Weights of a small transformer language model.
Architecture: LayerNorm before each block, no biases in attention or MLP, tied embeddings.
Each number is 128 + 32 x the weight over its row's rms, rounded and kept within 0 to 255. Layers, rows and columns count from 0. The size above them is the row's rms in percent of the matrix's.

# layer 11 MLP down (transposed), 896x224, rms 0.0644, rows 669-699, columns 0-111
size [ 96  57 101 107 120 108  93  82  90  91 122 115 103 119  83  99  91  82  78  98 109  84  90 103  98 132 110  98 102  96 102]
[[172 185 136 128 164 112 178 122 147  78  78  83 146 171 149 100 122 189 128 155 136 188 101 115 113 131 218 129  68 155 135 119 101 139 101 149 165 137 105 122 107 118 151 125 156 139 109 115  95 119 180 146 110 113 162 114 125 169  62  97  84 155 169 161 154 148 155 132 134 107 150 119 145 138 194 138 138 174 109 143 117 109 158 111 144 173 121 162 142 122 144  92 152 127  91  73 140 187 132 146 123 192 125  96 101 104 114 157 143 131  68 149]
 [127 132  57 170 146 117 144 129 112  66 160 219 154 170 120 117 124  93 119 115 175 107 167  71 131  94 180 140 114 116 105 103 100 155 123 123 145 129 106 135 130 111 129 137 105 161  97 186  96 162 118 146 122 105  88 126 140 123 102 166 138 168  84 109 138 151 126 126 134 101 121  84  79 141 160 121  87 152 123 122  99  67  72 106 161 120 130 129 179 104 133 125 140 150 164 148 109 113 126 151 107 134  80 192  91 141  92 140 117  85 160 147]
 [ 86  76 114 158 136 165 125 109 126  55  98 148 183 115 187  97  87 104 114 124 127 110 144 141  84 157 186 137 127 156 108 150 104 124 129 142  38 108 159 118 157 172 111 114 106 111 122 135 113 210 125  92 114  83 151 100  84 163 136  97 147  94 110  97  95 134  84 138  88  94 140 116 116 160 112  83 163 115 115 159 120 139 131 114  78 161  75 155 107 103 127 111 117 153 157 147 115 108 107 177 161  83 146 100 114  98 180 169 127 123 140 195]
 [113 127 132 177 153 148 204 148 139 162  62 106  50 137 121 114 109  88 151 141 115 153 114 152 122 115 147 156 166 134 142 168 157 108 125 113 160 116 120 173 211  85 146  68  87  94 148 112 107 131 155 159 119 111 164  99 159 194 161 124 151 109 154 108 101 100 178 148 150 132  99 141  91 121 107 155  66 132 120 128  82 114 173  94 170 135 162 122 120 168  94 125  84 123 167 154 126 172  97 118 141 109 100 115 131 226 127 120 142 143 171 119]
 [150 127  89 151 182 140 157  90 143  86 113 156 101 155 143 149 135 136 126 123 148 106 120  89 114  87  86 146 161 232 203 148 145 131 202 101 123 144 172 131 110 117 142  51  32 126 121 144  83 131  87 119 115 116 113  83 101 189 117 105 120 134 150 146  65 121 135 164 100 116 129 114 130 110  75 112 151 111 166  67 121 146 140 106 129 103 131 142 174 138 159 129 138 164 156 151 183 149  79 147  80 140 115 115 101 114 152 138 122 111 172 142]
 [133 205  52  89 128 187 105 188 116 101 128 152 109  52 165 124  81 162  87  58  95 178 141 205 151 136 117 106 113 145 111  98 140 123 156 131 135 157 127 100 116 138 159 135 130 133  67 167 138 114 127 101 104 123 176 108 175 102 108  89 144  44  87  90 141 193 102 139 100  98  87 120  96 110  98 125 116 115 157 148 156 102 131 160 115 139 143 171  89  93  94 147 154 147 112 120  60 148 112 105 139 125 171 100 182  71 133 155 156  70 105 152]
 [133 145 184 143 116 104 146 142 145 171 157  83 105 135 134 118 155 107 143 165  85 167 126 125 152 140 130 159  91 122  84 181 125 137 108 173 179  89  96 147 126 118 124 120 106 160 131 149 121 113 121 130 126 163 159 117  85 150 147 138 134 145 195 133 162 113  86  86 169 153 138  74 115 152 160  67 178 129 149 142  41  90 129 183 131 124 127  98 175 123  93 112 152 111 169 160 171  78 172 168 122 154  74 133 145 100 183 119  89 109 126 138]
 [120 137  82 113 165 122 172  91 162 142 140 166 106 166 130 199 126 180  91  56  73 172 162 167  93 138 102 103 186 132 155 104  98 152 201 149 165  81 109 136 104 163 178 155 118 140  94 112 152 142 121 128 101  85  72 100 104 154 123  79  56  77 119 136 162 137 152 147  99 156  78 130 124 127  92  86 162 132  92 109 150 142 102 138  79 122 147 123 123 157 138 122  79 120 119 102 134 159 134  79 168 156 168 168  99 122  93 149 170 148 114  95]
 [139 123 134 124 142 160  74 162 154 143 122 138 130  81  75 132 117 140 145 142 163 108 143 225 134  91  88 122 120 139 106 147 147 144 125 166 139 123 185  25 150 162 102  86 154 100 176 153 144 132  93 143 120 128 120  80 157 163 141 162 170 138 134 157 125 174  96  94 119 135 114  96 117 129 125 103  79 143 128  49 163 147  36 159  49 109 146 130 149  93 106 119 104 140 183 160 165  83 117 140  98 147 115 140 136 134  75 143 117  67 126  55]
 [149 170 161 189 157 130 109 128 159 103 118  72 168  84 140 174  66 100 133 167 159 136 113 149 194  88  71 143 122 129 133 143 117 135 179 120 200  88 171 129 168 158 109 156 150  35 149 143 155 189 124 113 130  73  87 139 121 148  93 138 133 124  86 113 106 102 136 134 153  98 101 151 114 140 140 162 120 106 108 137  72 120 190 124 115 149 129 130 101 124 103 144 149  98 159 153  79 168 179 131  59 120 149 109 159 159 107  88 171 118 138 137]
 [129 145 182 159  98 144 186 109 107 146 122 120 163 102 138  70  78 114 146 117 157 144 151 152 124 118 166 142 132 137 123 116 131 132 105  68 117 111 190 140 146 131 130 142  97 104 139 106  70 107 160 128  70 140 136 195  90  72  77 150 108 116 111 139 166 171 102 109 144 155  32 116 153 105  97  55 132 107 199 110 106 141 132 187 150 157 129  99 111 118 168  81 203 141 129 111 113 114 129 138  92 131 138 165 175 154 152 159 147 173  93 144]
 [106 168  67 129 152 135 175  80 102 110 111 165 112  82 186  91 180 140 161 146 127 149 161 116 141 108 106  95 113 158 105 148 164 180  82 209  83 139 120 140  94 153 134 117 171 137 124 169  98 161 101 102  78 106 162 141 108 154 132 143  92 144 122 146 110 118 133  71 169 107 205 132 167 125 128 160 150  64 172 155 130 106  72 118 125 149 110 140 155 125 158  78 130 133  76 126  87  98 117  54 162 122 193  80 105 151  80 183 196 154 137 128]
 [147  86 153 138  92 102  92 110 182 145 127 148 104 107 143 175 160 104  96 131 132 189 172 147 121  96  75 109 109 172 139  83 196  84 161 130 187 134  80 132 172 112 143 144  89 133 128  43 140 119 122 138 108 131 153 135 139 172 116  43 171  88  97  90 170 109  89  98 226 148  57 152 149 139 175 103  83 116  95 133 166 148  62 133 194 154  67 129 128 122 114 131  68 144 104 147 161 117 170 112 133  72 129 199 146 160 146  98  81 117 115  97]
 [135 178 156 122 138 114 152 144 162 124 143  86 120 105 108 132  88 121 115  87 155 149 130 110 107 108 149 161 147 124 136 102  96 155 102 147 135 217 114 153  94 137  91  37  90 133 103 165  95 155 110 136 127 107 129 164  76 156 126 117 147 130 126 165  91 138 140 132 149 128  72  84 123  94 128 135 139 182 146 153 126  72 153 241 150  86  72 122  97 149 142 106  96 144 153 128 157 114 153 139 169 141 125 123  99  96 105 119 139 114 112 129]
 [120  71 145 205 101  92 146  94 154 124 159 139  96 130 148  98 104 101 113 180 163 130 129 185 170 102 110 203 105 170 189 131 134 130 121 153 111 111  65  75  84 166 130 123 128 131 172 146 113  89 126  76  67 154 161 154 152 160 136 110 147 102 128 101 204 189 130 139  96  73 137 118 154 145 121 123 209 154 116  97  88  93 154 110 131 135 153  32 156 131 137 114  86 192 160 129 173 105 110 114 149 132 125 150 105 137 160  58 121 102  90 148]
 [133 111 114 146  61 131 119 160 151 128 168 102 161 173 137 129 118 154 131 137 117 143 159 113 146 170 141 129 135 125  89 148 124 164 124 160 124 180  53 121 145 114 164 171 115  76 163 162  44 118 102 161 118 125 152 181 137 148 126 154 122 100  73 102 154 136 125 112 101 144 140 105 119 180 129 152  73  80 131  87 130 151 165  78  89  81 203  78 129 109 133 120 187 141 124  93 164 117 129 121 193 110  64 127 195 159 140 121  82 112 128 160]
 [137 130 130 143 153  50 143 120 130  88 126 143 153  97 106 138 113  90 170 193 122 150  80 132 170 124 166 157 141 107 147 121 140  95 127 161 128 146 150 106 149 156 134 175 104  90  98  91 116 140 164  48 160 128 175 105 112 109 155 216 104 161  81  83 123  99 137 139 109 136 125 130 137 136 123  97 144  61 169 159 152  95 108  89  86 122 157  50  96 175  98  76 138 140 149 137  52 132 142  94 133  56 131 142 107 130 143 130 166 123 115 119]
 [129 117 153  94 174  75 100 109 124 117 180  57 166 150 133 147 154 161 161 174 120 148 138 138 174 143  84 138 147  87 137  87 105  95  78 119 149 145  78  82  91 162 170 129 132  96 147  92 178 205 147 179  92 161 158  58  77 126 162  90 128 124 152 113 104 122 141 117  84 136 122 158 109  94 138  97 109  99 112 163  87 117 150  92 152  64 167  86 179 115  90 146 174 130 119 147  51 161 126  71 171 187 135 128 176 106 196 131 130 143 137 144]
 [ 85 108 134 119 116 147 126 146 115 140 117 129 140 124 107  66 153 135 139 180 159 102 111 130  99 175 140 109 170  87  99 185 143 124 182 136  98 182 178 220  87  96 129 112 146  96  80 174 105 125 178 143 114 102 180 166 116  84 135 178 131 109 133 150 115 103  84 105 114 163  79 127 135 159 123 113  94 126  87 170 125 183  78 148 159 125 148 142 101 110 109  86 146 194 171 129 139  72 169 177 138 135 186  86  72  98 136 161 104 171 108  60]
 [137 114 166  78 123 147 143 146 201 144 118 141 108  99 161 192 128 164 142 164 133 143 189 157 115 176 143 130  94 169 127 104 133 130 111  99 156 149  92 127 116  80 108 130  97  94 124 100 119 145 146 105 159 104 139 176  91 147 173 100 103 156  63 105 187  63 116 131 134 179 164 148  96 156 158 134 113 147 103 199 112 166 136 165 150 145 133 159 112 154 125 133  99 101 136 105 110 154 120 147  99 111 127 113 163 132 100 183  86 135 157 104]
 [122 182 146 139 137  99 172 111 148  96 136 110 111  83 159 178  89 210 105 125 142  91 147 125  79 135 115  84 124 134 198 117 128 186 133 162 136  84 179 163 163 167 106 116 108 199 111 138 104 126  95 140 111  90 124 187 132 101 182 164 112  58 143 101 134 148 134 145 171  99  55 148 148 173  91 142 148 136 121 185 137 163 142 129 143 140 139 146 169  78 128 112  97 135 150  58 114 147 126 164  91 188 140 136 196  87  62  99 115  99 162 115]
 [145  89 142 171 169  90  99 159 102 101  86 111 155 138 116 135 158  82 153 132 137  92 149 196 192 138 114 133 156 118 110 151 108 130 147 140 110 155  81  82 119  79 128  85 155 153 165 176  92 122 158  99 165 120 154 108 166 105 136 128 112  98 115 108  73 104 147 144 120 156 138 177 134 107 135 184 156 144 146 107 160 186 115  67 105 115 102  50  84 174 135 128 164 117 111 163 175  97  79 124 154 151 115 139  45 147 148 111 177 133 119 100]
 [108 153 155 134 163 160 194  96 128 108 140 148 154 126 100 106 128  77 124 100 156 104 129 139 129 136 150 122 124 117 146  98  92 121 144 158 141 147 159 104 141 115 129 131 126  79 134 116  85 148 165  48 139  81 137 122  93 116 142 106 110 152 182 156  89  98 130 164 113 139 125 204 141 155 142 122 130 144 140 180 110  68 151  98 137  97 118 158 127  86 193 170 170  99 117 123 110  94 145 131 128  87 189 170  87 168 103  80 125  77  91 167]
 [173 163 190 139 156 141 140 116 124 170 139 120 178 163 164 127 124 138  98 150 165 146  79 119  98 109 101 147 134 180 109 146 167 136 112 120 151 131 106 112 101  69 145 131 152 127  89 180 150 105 111 101  78 166 191 132 124 170 168 139 122 129 110  90 188 130 177  92 142  84  69  96 149 141 170 141 113 140 119 127 110 144 136 123 142 113 159 136 117 121 146  81 124  91 131 140 112 133 141 156 112 149  68  59 158 152 159 115 146 140 106 186]
 [ 99 113 130 143 145  68 158 125 117 180  80 165 150 109 130  89 137 174 151  99 145 176 101 115 162 157 164  96  71 140 155 117  87 121 111 111 112 167 183 128 124 111 161 101 125  99 160 204 180 109 158 108 163 113 127 131 159 139 181 131 120 157 190 101 106 125 161 110 129 105 135  68 171 140 167 158 107 126 146  91 168 116 114 105  95 101 173 168  93 140 165  88 158 119 103 175 135 116 139  30 123 123 120 210 170 160  62  90 114  64 139 104]
 [137 116 154 189  95  77 125  87 160 117 179 164 124 105 127  70 197 149 143 144 115 118  84 115 118 126 101 124 109 102 173 133 169  90  89 112 110 124 137  99 120 143 121 171  83  71 159  87 132 121  98 178 107  90 129 167 131 102  73 146 128 101  71 131 150 129  95  80 174 120 157 154 139 136  82 164  80  97 121  92  80 138 124 106 165 140 158 114 148 164 108  88 177 151 198 110  80 122 176 134 138 127 109 120 166 118 149 144  88 154 102 103]
 [100  93 138  50 152 142 134 167 142 105 125 145 185  82 151  98 179 164 126 166 141 115  97  85 139 155 139 118 139 108 115 199 162 132 139 142  71  63 145 122 167  76 136 127 156 113 105 116 167 124 135 126 113 141 176 134 151 125 138 119 134 130 101 124  92 142 128  93 164 148  77  93 141 172 142  93 148 148  83 114 161 144 142  83  96  71  95  87 127  58 147  69  95 130 132 136 136 149 108 129 176  93 169 112  90 191 135  81 152 141 111 206]
 [143 134  82 174 130 149  77 114 152 136 190  87  89  46 124 146 150 177 139  82 115 108 148 193  91 110 101  82 173 171 133 134 170 154  98 128 115 147 144 162  98 124 176 164 159 126 238  60  84  77 148 135 130 141  72 107 134 180 147 176 138 100 155 111  95  85  74  78 171  51 136  64 103 120 122 139 158 114 147 135 195 176 107 133 107 140 150 105 138 118 164 146 107  58 109 154 139 120 102 129 117 163 202 130 121 123 135 104 138 142 107 141]
 [124 125 164 146 100 147 147 130 150 118 173  80 112  70 131 106 140  53 144 143 146 199 163 167  84 150 137 103 106  93  87  91 129 104 104  91  82 122 105  74 144 153 138  82 168 143 101  98 117 131 188 177 104 122 171 183  72  86 103 149  94 150 117 167 115 132  91 106 161 167 149 154 127 173  94 162 160  97 103  96  94 132 129 128  65 105 177 168 128  97 228 102 149 143 144 125 132 143  89 172 165 149 123 148 193 237 163 122 132 156  53  49]
 [112 132 144 108  51 153  76 125 160 121 127 105 147 118 140 109 125  92 134 155 135 202 120  72 102 165  78 106 114 157  67 132  76 152 156 132 154 144 129 166 100  76 107 171 114 193 173 133  89 128 120 137 118 140 150  75 159 207  82 151 124 142 144 125 149 162 131 139 117 129 148 187 129 115 135  87 101 150 141 117 132 175 170 142 143 141 128  96 168 192 102 112 142 163 174 122 163 124 136 174 104 214 140 116 166 119  98 150 153  98  98 136]
 [143 116 110 188 191 115  88  89 126 181  69  95  56 131 116 123  93 142 117 135 142 116 146 155 151 131 111  94 116 164 124  72 130 112 124 156 155 130 111 172 130 142 131  85 148 159 122 151  52  88 158 102 144 185 107 130 151 117 144 129 128  85 178 101 142 179 118 180 160  97 134  89 116 194 110 169 157 105 114 117  99 140 103 133 113 147 114 110 168 167 136 124 157 200  84 116 181  94 133  79 220 130  87  99 168 105  85  75  94 149  95 132]]
# layer 11 MLP up, 896x224, rms 0.169, rows 670-700, columns 0-111
size [ 79  99 104 110 110  98  91  97  95 109 110 105 102  93 101  98  91  96 101 106  87  94 101 101 112 105  94 102  98  95 102]
[[134 138 188 129  99 138 128  72  87 162 155 109 118 100  92 126 125 113 175 162  68 143  86 197 115 188 133 136  67 110 177 111 118  92 125 197 136 187  75 145 130  90 171 132 188  86 144  60 147 129 147 152  73 115  92 179 213 109 113 110 189 131  64 137 132 161 131 160 163 111 122  99 148  94 129 121 164 132  69  93 146 126 185 160  74 138 116 132 114 143 106 163 135  71  90 130 150 118 181 104 144 118 153 129  84 105 152 136 124 164  90 137]
 [148 126 141 118 134 171 157 137 142 110  94  89 105  96 179  74 151  64 139 150 143 215 144 174 154 114 122  96 141 129 101 150  99  99  67 199 102 110 114 137  77 109  78  57 147 109 186 121 173  78 163 132 131 181 155  86 105 128 155 169 163 119 149 166 167 122 123 101 100 115 130 135 123 124 134  80 147 155  64 128 158 117 150 145 165 105 154 126  73 160 112 106  79  86 132 114 140 107 147 103 111 123 176 168 143  77  36 101 201  64  87 168]
 [130  72 169 148 176  78 120 149 129  85 114  90 156  84 126 114 146 135 109 104  98  86  99 129 131  87  98 159 173 146 100  62  92 151 116  92 130 112 219 118 123  78 196 112 145 170 149 194 124 136  94 139 125 114 102 149 140  92 152  82  80 104 130 152 133  89 131 147 125 142 138  74  80 138 222 149 142 155 162 170 154 137 102 132 141  57 137  99 149  96 120 135 178 150 124 159 123  80  93 114  45 139 164 148 158 120 170 125 150 146 140 136]
 [ 97  96 111 146 119 131 137  83 128  63 145 216 154 118 140 127 179 108  97 170  55 192 139 154 132 159 111 100  79 131  53 116 145 112 133  86 184 144 129 119 150 124 172 132 115 127 141 152  94 132 139 138 111 113 109 192 154 142 175 153 124 185 114 117  98  97 112 145 141 150  97  83  80 117 160 158 156 136  97   0 145 141 145 135 118 137 148 104 119 139 180 116 123 162 125 142 182 158 167 134 116 111 121 118 137 100 109 131 125 142 106 141]
 [113 189 138 184 178  85  78 212 139 121 188  79 158 125  63 127 169 122 127  99  97 100 141 158 125 160 167 152 159  53 189  82 150 163 138  85 106 175 204 102 163 141 105  85 132  96 143 130 172 139 157  94 113 161 130 108  96 148 162 191 125  57 145 187 134 172 110 111 113 157 120 107 102 142 148 155 100  99  90 113  74 114 149 141 160  99 164 141 107 134 120 127 142 179 102 162 123  68 139 113 120  76 134  58 169 116 164 104 151 162 151 135]
 [ 60 165 103 134  96  99 163 176 136 132 149 151 151 175  96 169 201 126 147 120 129  96 196 157 114  92 114 145 193 131  81 142 134 122 194 123 103 106 134 117 137 118 185  86 167 137 138 107 128 135  92 151  98 138  80 140 129 153  86 176  57 112 138 138  95 148  94  87 134 173 105 119 101 145 141 175 168 138 131 116  95 147 135  53 185 150 118 157 155 145  93 139 186 126 145 148 107 106 125 130 122  71  73 123 154 165 102  73 135  83 146  73]
 [134 110 162 160 186 114 149 171  81 136 129 171 148 115 184 110  89 143 117  77 149 153 118 143  95 156 148 101  78  95 133 158  79 128 129 114  73 104  91 152 114 154 144 144 128  57 140 132 110 119 109 140 157  89 111 174 124 135  95 159 153 184 126 108 173 114 178  70  80 118 163 122  85  82 149 129 161 151 132 149 137 171 117 115 157  24  84 167 174  97 197 142 133 174 153 113  96 119 158 122 152 162 141 100  99 119 132 128 112 106 159 127]
 [109 162 165 114 125  87 130 162 123 143 143 141 128 148 188 116  83 123 140 139  96  68 179  90 106 136 119 203 143  69  89  92 114 183  89 121 108 146  98 100 140 146 166 175 136 106 116 169 116  75 135 151 145 111 176 123 127 131 132  85  96 179 140 130  84 171 100 167 150 115 139 147 127 106 111 115  66 113 167 152 159  97 164  87 116 147 168 152 144 161 143 111 121 150  82 182  93 120 134 140 163  67 156 158  86 191 217  89 126 149 195 128]
 [111  89 143 115 160 124 158 113  75 122 167 142 112 122 159  82 155  54 111 134  60 115 109  68 127 125 122 150 185 119 137 148 124 149 128 156  63 143  84 132  87 123 156 146 152 143  85 116 171 124 135 145 108 107 109 157 150 140  75 142 150 104  96 143 153 178 136  89 134  71 138 135 116  84 115  94 140 132 188 134 174 157 131 117 137 100  75 113 116 143 189 120 120 106  76  93 150 162 149 106 135  93 117 137 112 158 132 153 172 146 122 122]
 [155 101 117 106  86 108 106 142 160 156  90  90 109 151 189 183 200 125  82 124 154 106 156 120 105  97 123  84 131 125 116 136 103 139 153 195 146 104 117 131 133 112 126  30 161 144 159  96 106 134 152 157 129 177 146 168 163 171 176 168 119 121 113  99 132  86 108 120  71 104 142 134 163 164 154 173 164 139 130 106 126  86 126 153  87 129 154  91 112 119 161 155  95 114 104 144 164 148 101 161 113 154 132 171  91  59  94 152  83  81  87 149]
 [139 153 131  83 158  56 161 109  93 203  62 144 152 119 174 135 136  79  87  71 157  90 137  76 129 154 118  87 109 167 163 149 111 108 128 126 138 122 165 128 183 160  96 157 142  88 120 155  79  90 139 158 154 130 124 118 130 149 111  90 122 144  91 185  79 182  87 161 117 162 100 158 154  96  90  91 154 117  81 206 163  72  95 103 127 149 151 105  65 136 129 126 134 112 100 166 143  83 154 132 122 114 152 121 156  86 180  96 121  84 142 126]
 [ 97 100 118 185 215 120 129 127 140 160 153 136 131  96 157  81 120  89 160 125 115 113  98  45  97 127 187 147 134 164 140 114  66 128 154 190 145 150 135 175  98 127 163 204 123 129 129 202 147 123  98 162 143 123  98 113 140 143 117 145 138  82 118 127 160 115 154 141 104 116 181 163 131 109 133 156 120 133 160 120 149  83 134 123  72 165 114 129 148  92 116 136 116 138 153 162 192 124 108 129 205  97 130  73 135 128 138 141 111 105 160 151]
 [128  83 112 109  98  83  88 146 121 104 127  49 136 136 160 160 155 129 144 137  76 141 102 127 157 106 133 142  71 132 157 142 114  78 128 112 138 137 166 133 169 163 153  98 145 115 100 165 149 148 117  94 131 149  91 128 167 113 140 112  74 185 122  65 138 184 107 175 110 166 113 145 160 127 126 109 114 149 131 106 154  99  68  72 170  92 156  57 185 127 100 126 138 125 110 134 103 106  86 129  83 104 169 163 144 142 126 112 150 112  94 150]
 [106 170  74 113 146 137 101 160  52  92  86 161 152 156  96 140 145  84 155 132 128 119 127 176 146 129 159  96 164 106 118  80 139 189 142 115 144 163 155 104 155 118 146 116 105  96 108 152 180 162 116 152  89 108 145 171 158 115 100 159 147 137 102 154 135  90 121 130 150 111  68 132 146  95 108 134  39 140 103 147  87 139  85 159 131 141 112 166 133  64 131  80 118  46 135 129  48 151 119 146 168 161 130  99 102 156 107 159 149 155 143 135]
 [194 176 138 158 159  65 181 135 102 134 127  62 131 180 167 136 101  84 173 118 122  88  95  70 124 121 151 168 108 152 135 107 119 111 105 152  89  96 160 123  93 124 130 134 154  88 125  94 142 174 204 147 108 149 173 139 126 123 166 142 115 130 155 128 132 126 126 138 172  72 154  97  84 141 104 125 116 125 184 136 145 137  80 140 110 106 155 121 124 105 161 118 105 164 127  82  91 125 113 111 113  69 170 113 136 176 125 151 162 150 116 102]
 [151 142 109 168  93 168  95 137 163 138 171 169 131 100 126 117 130  78 134 123 188  94 188  82 163 145 154 113 133 118 140 154 107 128 161 130 111 203 188 171 127 128  98 151  94 108 142  87 132 119 144 133 100 137 112 144 127  96 122 101 141 126 138 131  65 128 120 150 157 114 123 113 142 131 206 144 146 157  84 101 163 107  91 152 161 104 142 134 173  69 184 118  96 141 166  71 142  80 137 170 189 191 129 107 151 162  56 125 124 148 103 143]
 [109 127 101 105 132 197 153 184  79  93 133 107 145 170 158 124  91 149 123 176 126 116  82 112 146 112  75 118 132 152 105 125 143 191  69 143  99 101 112 161 153  45 109 128 169  78 116 109 131  36 160 105 104  98 126 201 122 113 143 165 154 128 179 134 135 161  89  87 156  81 162 188  90 145 116 110 197 118 175  96  67  99 134  94 103 159 126 166 127  94 116 159  63 110 140 113 123 154 122 176  95 131 131  83 114 204 124 151 106 119 127 113]
 [ 90 146 110 141 159  73 112 102 152 120 119 121 148  53 181 150 111 126 123 144 123 134 119 105 202 125 123 112  80 137  89 130 110 107 109 119 102  73 146 155 101  87 123 152 144 137  72 117 116 122 162 136 136  89 147 157  99 140 132 109  67 168 138 120 107  77  94 153  94 101 120  98 142 134 118 138 145  85 103  71 134  78 105 172 111 121 139 120 183 132  94 141 148 101 103 134 117  55 204 110 170 160 155 166 105 120 159 142 124  83 115 116]
 [157 151 116  99 127 129 160 125  67 106 118 159 114  70  23 117 130  76 139 148 105 146 123 139 104 110 190  93 135 112 152 157 104 149  84 139 118 145  91 129 150 112 139 129 178 110 167 168 120 112 206  72 111 152 120 137 120 118 157 113 126 138  81 160 129  72 156 153 141 136 159 204  43  86 138 160 163 147 139 113 147 154 137 135  72  62 125  81 176 113 154 156 107 125 126 119 151  91 107 153 104  73 114 146  89 155 100 130 117  23 112 136]
 [133 130 105  78 160 140 131  93 161 162 185 118  99 147 155  96 105 100 157  90 158 195 104 153 132 182 104 134 108 113  80 139 102  96 116 111 129 130 115 117 178  44  85 133 140  85 189  94 114 130 159 121 183 167 190 107 165 159 173  94 138 142 130 103  92  78  12 142 101 114 152 123 149 150 128 137  96 113 114  92 132 109 119  95 133 143 116 167 138 141  89 125 163 141 153 111 113 155 116  97 139  83  96 104 138 135 156 160 140 103 244 184]
 [107 197 152 126  76 138  85 129 162 142 111 133 112 178  62 163  84 130  98 150 133 126 129  68  90  90 177 111 152 142 106 129 172 133 113 121 153  75 195 124 164 147 121 128 201 105 129 148 210 158  80 174  35 131  99 166 119 109 120 152 109  72 153 135  97 138 130 108  67 159 162 137 160  76  83  80 144  55 122 104 139  87  70 131 121  84 138 145 148  50 136 132  79 110 115 128  87 185 145 113 141  82 136 100 118 124 137  92 108 120 147 126]
 [127 144 106 120 116 113 143 135  23 182 129 133  79 162 117 152 130 141 143 111 125 148 136  68 140 121 167 116 113 110 105 135  87 155 126 119 114 140 158 111 111 101 124 109 105 134 161 107 163  88 139  92 157 125  69 137  86 112 117  87 104  62 192 150 140 154 131 156  99 158 127 144 147  71 102 102 116 147 104 105 138 118 117  92 166  94 141 127  83 144 114 172 107 180 122 138 178 101 161 137 113 112 164 150 168  89  54 187  59 156  49 127]
 [134 108  96 116 182 107 120  90  96 117 161 138 128 139 131 142 176 120 138 148  58 184 118 164 190 154 104 137 125  69 171  87  95 125 101 115 127  82 115 117 101 165 134 123 156  89 153 115 106 104 105  69  91 174 101 101  93 106 118 147  72 139 150  87  98  96 105  69 113 116 133  96  89 136 102 119  96  96  98 124 113 189 154  51 102 155 105 130 189  81 106 135 170 156  81 108 112  97  36 121 108 109 114 124 114 132  95 169 151 105 148 149]
 [108 132 114 119 186  96 101 135 155 108 206 120 110 108  94 109  68 109 124 117 129 120  83 138 182 119 124  48 163 116 103 110 143 121 145  91 124  74 103 140 189  80 112 109 182 105 134  85 141 126 127 118  88 103 121 109 118 131 147 148 145 123 122 108 164 130 122 116  86 189 124 139  99 168 127 136 151 115  60 198 129 138  95 115 119 153  91 152 110 100 139  96  67 129 168  66 154 166  79 150 103 137  92 174 158 141 133 149 155 106  86 131]
 [123 141 134 106 174 130 123 145 167 116 188 212 147 126  98 120 146 104 160 144  50 176  94  92 187 113 122  84 164 102  74 109 113 110 129 183 110  77 151 160 120 146 157 163 113 129 131  91  95  46 139 157  89 109 119 128 127 186 126 148 149 150 117 125 133 139  24  62 116 133  94 157 133  99 168 117   1 143 139  96 126 151 105  49 135 173 102 123 155 144 118 139 135 168 189 162 137 106 132 151 156  76 115 133 127  99 122 154 137  86 161 148]
 [118 128 106 131 104 133 125 243 181 128 114  89 122 154 140  92 193 100 112 157 115  96 125 115 123  94 133 115 128 189  34 161 157 114 110 133 191 106 135 150 148  74 144 119 100 131 125  91 109 134 111 158  85 158 168 138 189 152 137 121 153 143 125 189 163  78 113  83 156 159 121  67 144 139 141 121 147  72 130  69 127 179 133 131 146 126  78  86 108 125  99 112 130 101  43 131 167 122 115 118 149  84 164 146 150 193 108 184 186  58 208 128]
 [197  77 111 159 132 117  97 146 132 124 186 110 118 108 147  78 154 134 186 103  85 136  85 119 148  94  98 140 165  58 120 144  91 141 149 120 136 110 118  79 142 129 112 113 116 139 118 135 171 112 144 120  84 114 171 135 133 161 147  76 155 147 142 145 107 130 184 130 115  68 113 154 111  93 141 122 114 104 148 125 149 123 122  77  91  70 107 147 177  78 211 112 123 118  89 109 167 114 133 130 178 147 155 152 136 105 145 137 185 109 143 114]
 [145 138 130  56 143 101 102 126  88  90 151 193 112 102 189 131 153 100 114  98 150 212 119  96 140 142 135 172 137 150 148 160 116 140 134 102 151 141 152 129 122 130  88 162 181 112 158 136  67 141 137  58 120 158 126 104 167 135 120  68 128 103 131  89 113 134 142 255 143 159 186 174 141 101 170  79  55 115  89 168 141 129 153 104 162 120 132 116 167  83  94 200 105 157 121  82 101  90 156 114 185 124 143 129 126 120  90  82 112  90 133 148]
 [128 128 155 177 125  96 169  92 135 122 131 104 130 116 148 146  90 104 125  83 163 130 155 119 133  62 103 133  64 132  93 126 140 134 116 140 146 160  78 163 126 149 145 158 143 140 102 123 115 147 127 100 146  85 153 141  99 104 133 159  76 109 159 122 168 173 138 131 129 109  85 122 105 170  59 114 125 136 140  71 132 167 164 153 118 132 207 147 140 125 182 119 104 134  86 120 113 159  86  81 157 113 153 100 202 151 121 125 140  98 138 139]
 [119 195 107 114 165  85 103 136  75 149 135 139 191 194 132 109 149 119 184 151 131 151 180 158 107 246  82 104 139 158 124  98 141 126 140 109 110 146  99 116  91 185  96 146 158  83 132 114 139 154  36 122 131 174 166 139 149  48 140 117  96 171 171 142 106 106 121  85  61  67 107 187 145  78 152  87 116 128 121 171 119  91 168 126  66 116 166 112 164 125 105 106 127 118  96 180  81 126 159 118 111 116 139 119 146 131 153 110 142 120 126 100]
 [ 98 139 117 180 149  76 103 170 128  98  78 151 195 118 108 137 149  98 148 191 105 100 172 147 107  90 150  49  87 129 141 151 184 120 100 179 170 195 255 158 127 133 150 138 177 140 139 173 134 137 142 122 128  45 136 121 159 113 120 132 107  14 128  72 102 161  97 133 143 150 105 124  78 119 161  64 117  97 141 111 153  90 144 150 173 101 126  80 113 124 119 128 164 128 185 116 125 157 109 108 110 137  84  99 109 159 130 114 149 171 121 140]]